Weights of a small transformer language model: width 256.
Each number is 128 + 32 x the weight over its row's rms, rounded and kept within 0 to 255. Layers, rows and columns count from 0. Numbers have three digits each. The size before them is the row's rms in percent of the matrix's.

# layer 2 attention value, 256x256, rms 0.0357, rows 128-177, columns 128-191
095:118111087130138171148117113143161120131107079146073115133172153139112121090151162127109116175093108188177111104117097108154142124098154157163149148154084164117077110117126155149128087116093128
090:187171097090117084125155162090080123144133150074144139177118108149112105187116171144125117144158141138115132125106086080047114173087123166112114141165113200098110121140150100096048182108148128
093:210157106117116116113116151134114121173103096149114174135208155132108140117136197136119175158149135104105149152134134038099115142144140189086129110164119117089086178146124112138119102105152166
097:122138130081149136112158090194162138171112147134156090135143127105135048053124148114061154167105104114127115128133118115130122098159177085144064138123115132051119211120106101167196132085120124
097:088127153181062134179169133091171159140104129137150145156128161162085088127092162153101118111171148157185124170133099138119139102150136183114133137121138072126133123086099122159090131125068098
097:123145115122115156126078170158096098126122104125104171093114119141198178164158126141195131152119118095117055146093118119121069147114105101165112140150186115149142125109090095127163120159170145
097:131145118172142138088118133099102122148113103124122156130104109131131129101101118110118137119100112104090112107114112104104137108113135178093052161101153204144109111162130124141122132114152048
096:142153105165155086160090149167107136136146105190119132158127169087162175098141187084100106157068147125154169079169168131103093157088142172089163106197137148087129132076157082157098080116103120
093:150114085195156150109155174150141077118155134165063112090108111142159128126079086097129187142105134107164162146159172118097150105175178145108147127168077124148127173150071116176117132115110131
093:108120115107169148116124161162035097127156139156121165064157139138168118129172115122141150127102170112118149146207136132118101089111112168078016136137109104134101160130104097129168128174106101
090:118111080116132118136134171122128102167132130128101077129153135138147121099156132154121199122078183127089167079086131210142091133068154135151049151155110138128109149151126126174144119157159091
088:126169181213136112072127085186079070173133087183152149091108116165075097108107127120059132072129135093161084109112132161168079167113210107147125170083134151142114093109139119110138118120154162
088:144146104147241189153147131149128118171101127154125097135153153188118122179141124212060150112179077125096137135125166104161143156147128156109131154114040130152079145126157163086091058089122150
094:137123132154140096171171136099161132112136106143157117124126097097169114165117111098142149126146102160095112180028138113130069124165188131104129130122164056112133114101145205122095134097123152
099:141137136201105173163104117106186117080140124107124091110169083136110058108096149175108147157094102123129082123067115129092125094153153132145104180111116147134103187148137148136157085104122171
088:123137155217156148094134140148126104129121091194140144117117152136135071131149150171174215126119138145131175132132136125155139076155108082099123122136094122154134183088149139184183127086085155
092:186118131091129101140098145142086144110143100136126149098107150086086193162151152129126111086088144132087165119151119119099091134090085136036103169145220072146079142064153128138124120104140072
093:117115123139216150096065126159074115138134111155072129151161093124131108149119153123114165142110106132106137127132102137166122114145103170100114125128076150101082141113147148128195114155149115
102:129135162110097144123145082133140102139142184062129174137101116121132033116113145151127103152089121164132126097066104093074127144099169136164144134123101128102144161158198162049199130171126169
094:122137099114103122131112119164162098150165135123144040113121132178039121197088089157097071150187197124132096111158106132200132163111150180083185099143120107120116147114133184113122138108103120
099:073161097144157151133100137134111146136104182182155126113159131125173042102067094109015148137113162134144122090113091122118113102131128132124081135090083173157111167143096184139148158125104133
096:082085105146120125150111077117155130089111126054148156123080154106114090094159106160184132118127117168133170088074095109064142089114150054128149079116106136113116146144133151102139113110112153
093:107173185081144133139140124151131106114127151083143087115137084111113105074136131144115152113112115152111095067165108151174112164039150126161169105102168123114110114113097170145202181103170074
090:084109183123168086137164133173140198109167142120166125136111072114121168175157111072157148086108095121135184131106210125099072088142110084122184198106119132116121180055124064154191108123080104
093:100151149032100190088079132156132165148120102056158094152128173118132136133116164111115164098075093122134176138154104137068130106160118100108123221145105179103184148176151116120146155128196148
089:085180066126117125088150098088116094111162161084116134107120137172106109078130163144141122091118146144161165062093075124163080046105189086116092142105170129115194155178162116139134141085133131
098:171111137183122084142116167178134166057135085164088152144155107124150120159092087105173090094131115128164095113121148136114130113137118125138089128139139099130099108130123120161136166149193162
094:118186124108126088137081120157190145129125146095169126177051118070177118124086144145097130165162104143133154097097081087130104070097170145120144110071141132116145150147093130072144156078157162
100:079190154132083162153114076110171126157122138074133115153072106134064102133132167195123100134125110094144173104128118168035141081117123106157179099074112167112148192114111128113140155173103117
100:089125146117108183119151073128187182125107160106155151111153146144084119176123182205113153058116083144139161112155137121116127141133177117113162113076103149130118133136148175102197158089130152
102:113125097139205132170079142143062138147152101126090145092128113105115167110183125123092133122090103077122052141143174149144089123089066125165125153125094130142084099111110108118124113168140166
095:180117117171119130147065175108157117148115093095164079108099120159168104144124160175159156148100164175132173166111139110132102107089065087109146133114133121109144150131124104146144188144114113
101:140223157162076111123135106128138207116061124098112090152131088092143091085110089122158102123185122140141143095099093156090207104151113105101129142117137116175137124129130099099100203093163138
093:128116095137151127121141174074056146101139147150149075173131158096110102109143162132170119070120114118105129089084180177172163131135147038158107112145135119145125074125143141145107145105133158
088:177146122149134164194071055107129113139084133173129131122101162179096197157125091138156096137157179079123127102105151167192088181168159107128136083159115098105118108124135229101184131145151075
095:088151084208094168115154150129123109131063087128192135123110143129107085176136200112138127081156095126133179109137157183146109183134201090157094106128127148097121101080161145134125118169092138
091:146165087122127051161092217126138140115202131132105120193161096116142173172124115127205224134142126110112166109156193084100093093120077129132117137171119071132110100051126071153171121122183098
092:116073133137103117106146128119121096125180111135226176094117125122148136103107092113185120142130133114083092128090100175141114176113132139159121146084222137109097144159192110087083113091132105
092:066091220165166175148128151110149181143129130147167158100155129092160132136087135156131097130141128107114096136100120155114133115127107141111090138121176083129103219103061142100132145151131101
094:157129134100160127122148152193122095154123175148108137161098161068149168094143138117059108163054109095138168113157124134112157161098113142111128143167151187100151132078129114124137104172100157
094:092117132159052142153094104104171153143111152161136104062182144163144085176091126118127117134136164112131097120148121152224195126116071172119137141108085126132146159107115180122103098129100088
093:093150116072172143136152128132233171123100139098115054190126070120120125083137179151151129144166095188163147095106115120139158083157126095120151122115084140142111154149113154137150089078116116
096:188129109115169118077114189159087069167169158163120093157163123163140160144149105133156173121117118117117119118147154150138063170115104144169103162158136109109111120121146095170144124129167073
102:194146111081128140055068146200098111101144111121041172110174132187130160138150124104168142125075065051118132158135093151114183114179040127112142143195101125157139096146142059141116106150129138
094:109165095130096121118144084128120102151115188123126149134161049120115147111105115142123199138138146127078105154090077168101128179138117137114135128053123095123122165092131180135098111142180125
092:103197095159098182155108078104146142136088163179134110145104086131148168071065132094107103165116115057098057122137094117125185091147183174103114100158096237139130149149124155109103162074133099
092:137129147176094111119100167101148073102136124159161172105160116108190109175089095053124153151128170142136090151101142135143129152112127133129162114092191156186157133139069129089136186125127120
093:118129113133112138072118133134062131117154134075142159146112128143137067071129132114099124137162083164075098097098064156077160079107141076119139121102077153110130167145178107105061154112156133
093:108099106150122121115124148188174155162115113120094082150092130159130062127168150183087169130101127184126204097178120114117133093129109136142115130165098112077116181172160100153149113143104116
095:103056132101109151113196102138190135106102171111143191082160090074155087077168128163144143160113135104113105105110128179129066164107152164127122065086162119147160158133172182059130124136141124
# layer 2 attention output (transposed), 256x256, rms 0.055, rows 128-177, columns 128-191
108:101120188112143152143147123116176077136111210140120108128066124089127138142112094129139145107127120095114176141166131124117125081152066094103116074170141106119176187146128077106143141165132169
079:091097180161144144109093160138144116104062035140132166131136158111103138042112083143176105112101131104169128111171127119130157133164121105110092084115166091163074158126107110159135101128102160
095:089104220139143148137144195173119115118121157110089085108058115123135168121144089117115102064152104107137072119130183160148141080112127092129171121116109168154130100106110175090082129116107155
099:109094138138154123160133149062145124066068108101109098118098068107114174211149138135122159103142124170142152088124104090144092163127110204153180119154118131125126041139151149104098157151121107
105:132093134111211127101156078150105063123132139144134099110104136131102135083147101120169114121061087144066157150159125098175106142076102112143112137110167198171106174170182117070142101147115156
102:147097146086111054104131122121137093076139172113127133129126199149119039077126125094116150144160109092120193145110174112140187130108169098106120207109109150067108103158158136085125172121094080
104:124136151078106145162084137135130168104121154129090184118113112062163188132138143126161168099111079078147118149194136145140191154167133077135168071134055072094107137113114143183142128142143173
102:125143100050171147132127155116124133132114116098134147107152110121122138150136072170171184113137147072139111132096159134138184145169103062144038184118124115128135136179096136166153164132153154
103:100139184088118139123097094125122207179169164129145140166142197116148141152144121136169101073194126105084073155098141189163088109124108115119143112140168118155133094087129162116113094074142186
101:169162120074127067144093098088138132115103085129135154192126165124084096158079079129118160111084133120133096173081139109150128086121125083181098121154138109104146087109156173163096147110095115
105:137159128088145120130112148170150107107053106177146145150106099150109114101113164112103165157103080082168123120155092086156157137173130072157146164123107112100155121076151080122120114162083143
080:087067099083140108136119123064118137119126205061125147138183101090195187133084097165182174128125139145116116153109146070159185140173058174136106105173145133136121094139138166098113109178101097
088:146076186108062086154037156077137094134134125138096141152118177106176218108143129064145127151081146145149096130130093155143109111151118120187139133121131112084189079142136090160130143140125100
098:103171166155169183136067119123135064190147120125147136125159137171104098110178164138118110136136118108169156086229131152082184153081070163095134170177102142153205190157117097165121141156136145
094:090057127102179109147136171180144089209076142176106129114131156097139134161140118123123118144175113143111185166214157099198119143097118134107157092160144168129170102120157135107131165079124156
099:137103071083146092139128108106119101084120190109115158164181139198152197140118076096084095119118113123133127121128142174156107148127187115217109151161140109097151079140124140114096093173126140
098:137162130164155152128120139116132122113155122122126140155169114123146088151123121113145113119161107125169094182060140107136171138138179099190078133111115168092154155161112156151096123130118123
103:131137129067080107155164158152170123123060193154140160122059149112118200089136094094114171113079105089172117118154188157148134113148164085196095166177141106069166127134085112171082126161075109
094:127105117141101115096150178126187069079076086153130086108163140128092165088126113153103130172165165094106144135167092116138060118139128061176129131134206127117107112103110091160103148082110122
085:139092180129122109139144142140077141151093135170118201101166155095190170100174143120171093124148084204129143141096146102128117096180180127157113101086144143095118085108120088121145128131144163
112:126067201094169133128174096119135110130104085158104071136087124110115150148145160139232123108120098163132144150135136123187133069099108189189128137149218109071107110117154141131126103132131111
101:131121163144140092125204116133066167126124115172129098124152101077127152176097183158088094117146142107105199166140098098179082157156157180145161155110155139101159113115137112144127124151117122
083:163150063150124107088084116117188155117143134145180150169146130085123122149108122126100130177115163133153184146093112125120139077187094143131086158152152137111137145175184065113089133143072143
089:121118101153122153094109119122111089151137086122147107140201141110165072137122136165088155206136157097077073116133097094156115108089112176110123108173180149102114141187170168102108120117168119
097:166118102153202077153152152067187141125112123143099112107149106129113114161168093137111140147160157095153095125105195151169155162146145134133148081139104074117096163157098132130182112131119103
086:132045184094173092121133164132171160151124105138144115134124118066159118169091150116119106127152120175106151162126112146072178191171103178173163107118127141148117112094084118132108130128152124
095:083129183128116138123166075125117091150131176118137079111099143154150144113149092134097157146127129132078154194117114067176070166061115121108107145166099115135113163169131098137148122139053149
110:119115205149108148097181148112102162128165148132091106085149151123072071107099180084177028113166184160088103139195125128094134128123091140133175125133155155140105101147162137074122134174104142
094:098021117117159115145165135141139143077113111159147162106166143087134084146098106049147107096142125164156145164098078130166143135140154101158108120153160138115091075170178114109148096058161132
100:139091116130159122157114132102146060151130123151114130165141118106152161118141118107054128148131121125118148118081053122180142117160094134209093085136114097117132104140150109165101113188143086
110:174098112095081117121082129093116110116111166166144096164126156103187122134114092141124165160094149170120193117091120126135164109137146124125077134177153127075109080117147149137166137127102050
095:155169130102128123112168131150153093096124103144165174130128154116079149139147090068147120143191085023115085076162151144129160104151145157161122167212078121139113143099139080153139105135108129
101:063098118166153154117157141119169014095199154139101171068107134115110165121121140162139107131105135111094140154119126141166096192091176114134199125109165152092097173141162138155132044099100107
092:136121100139063166155129112171181125151112118076108158108120084146131190137122129155110193152085140105126126095172090107124104116132113151133177217088123137117164167130092129122160083116097099
077:098133105155063110110216184167106125144180094109122173156198129172154145139172058122131151108081083165130090147100162118128116075050168130092112151142131112166114164144132069129095138115115136
105:117123136102183114119127141123135134146194140106077201123153126177124210111112056135151166128087190107124107110158111109126140092111108135135124131150141097157113127152133155145107128145101125
085:126166230131190158127096102145131138163093088101116112114109116091095115112145134126105056129170152113159093196115086150145129142151135135117105132106109184115154114206093155160068127164116134
074:083156101153177132151126107147111082126097109100139071124152138151070097125123108108093151130152132161160159107170153099144172081127134127101125099162094081174146081106134177145125093152109191
097:151142050107096124091132114134107110141144124150108106173119132164097103108139090094153181065114123168143117172133146123135110099092151133156142118103140127123167092133190135109107114129117126
096:168169160110069126104068134104163191106105093133114099117125111150130132122105149099154155118149156091136100140139153106067098132166121105134086105126072082129127139215117106145132142068170101
104:133102113087134177109189098137098107147136128097126118176147118161132149112139139182114138146114109198112133195122120107078052111115177125102132076117135128121141088128120155116089134108173186
097:104099152182130162126114111198091103151105116137127162135110126125080138160071107129092108127078142087119169132173096115194083153105122182147166078188157123133152158065160091128078133148135130
117:143152098116131114167112138085106149129105086085125159140111116090114126109132149089100177115093159100120149122101147107151213140171137102106082123183131129102141132153095122131148177169107127
121:067066181132115033155163142136118118110147105095160145138107155063143113104126122119125107147184161116136087129109183078157024175114208078114134144115105126100109150108127185081178148082129106
084:125101173104166174098152117160135147107124092114158122105103137116093092119127182141185067139091126121184128128151129096178109066111163162135100117122149155126166098178097119126118112087076140
089:105122176097140132113136161154114159132146097134084151117112132098105145147122171160157124087169122161175141160151164150124109136136069153130186109088161074098111131129116133143169053165109161
098:142163109147117124132161080094076140077177132114140101101088174164122135063160099184166053135197147131098148133120137133115145099124117155095106135132089112117107062138143127118091072062126183
079:096104146143134140161152104107169108144075112173118100079105136112085160152086118173180117102054178121138174136200156073097088194182145191184119156132172119144097081151094131153187120135066158
110:116094150106174127125135155091124098169073128134154115172147124132090143076090179119114152100061124090140087112117160149115099159123204093150132133135120130126133158121137123159151157152114188
091:137178116158144177161061142176079091151189091153121029149118117206089139148078140093084113130116103157163204101143092084086152097108143098115097134164116114127133095138146115186132152185132103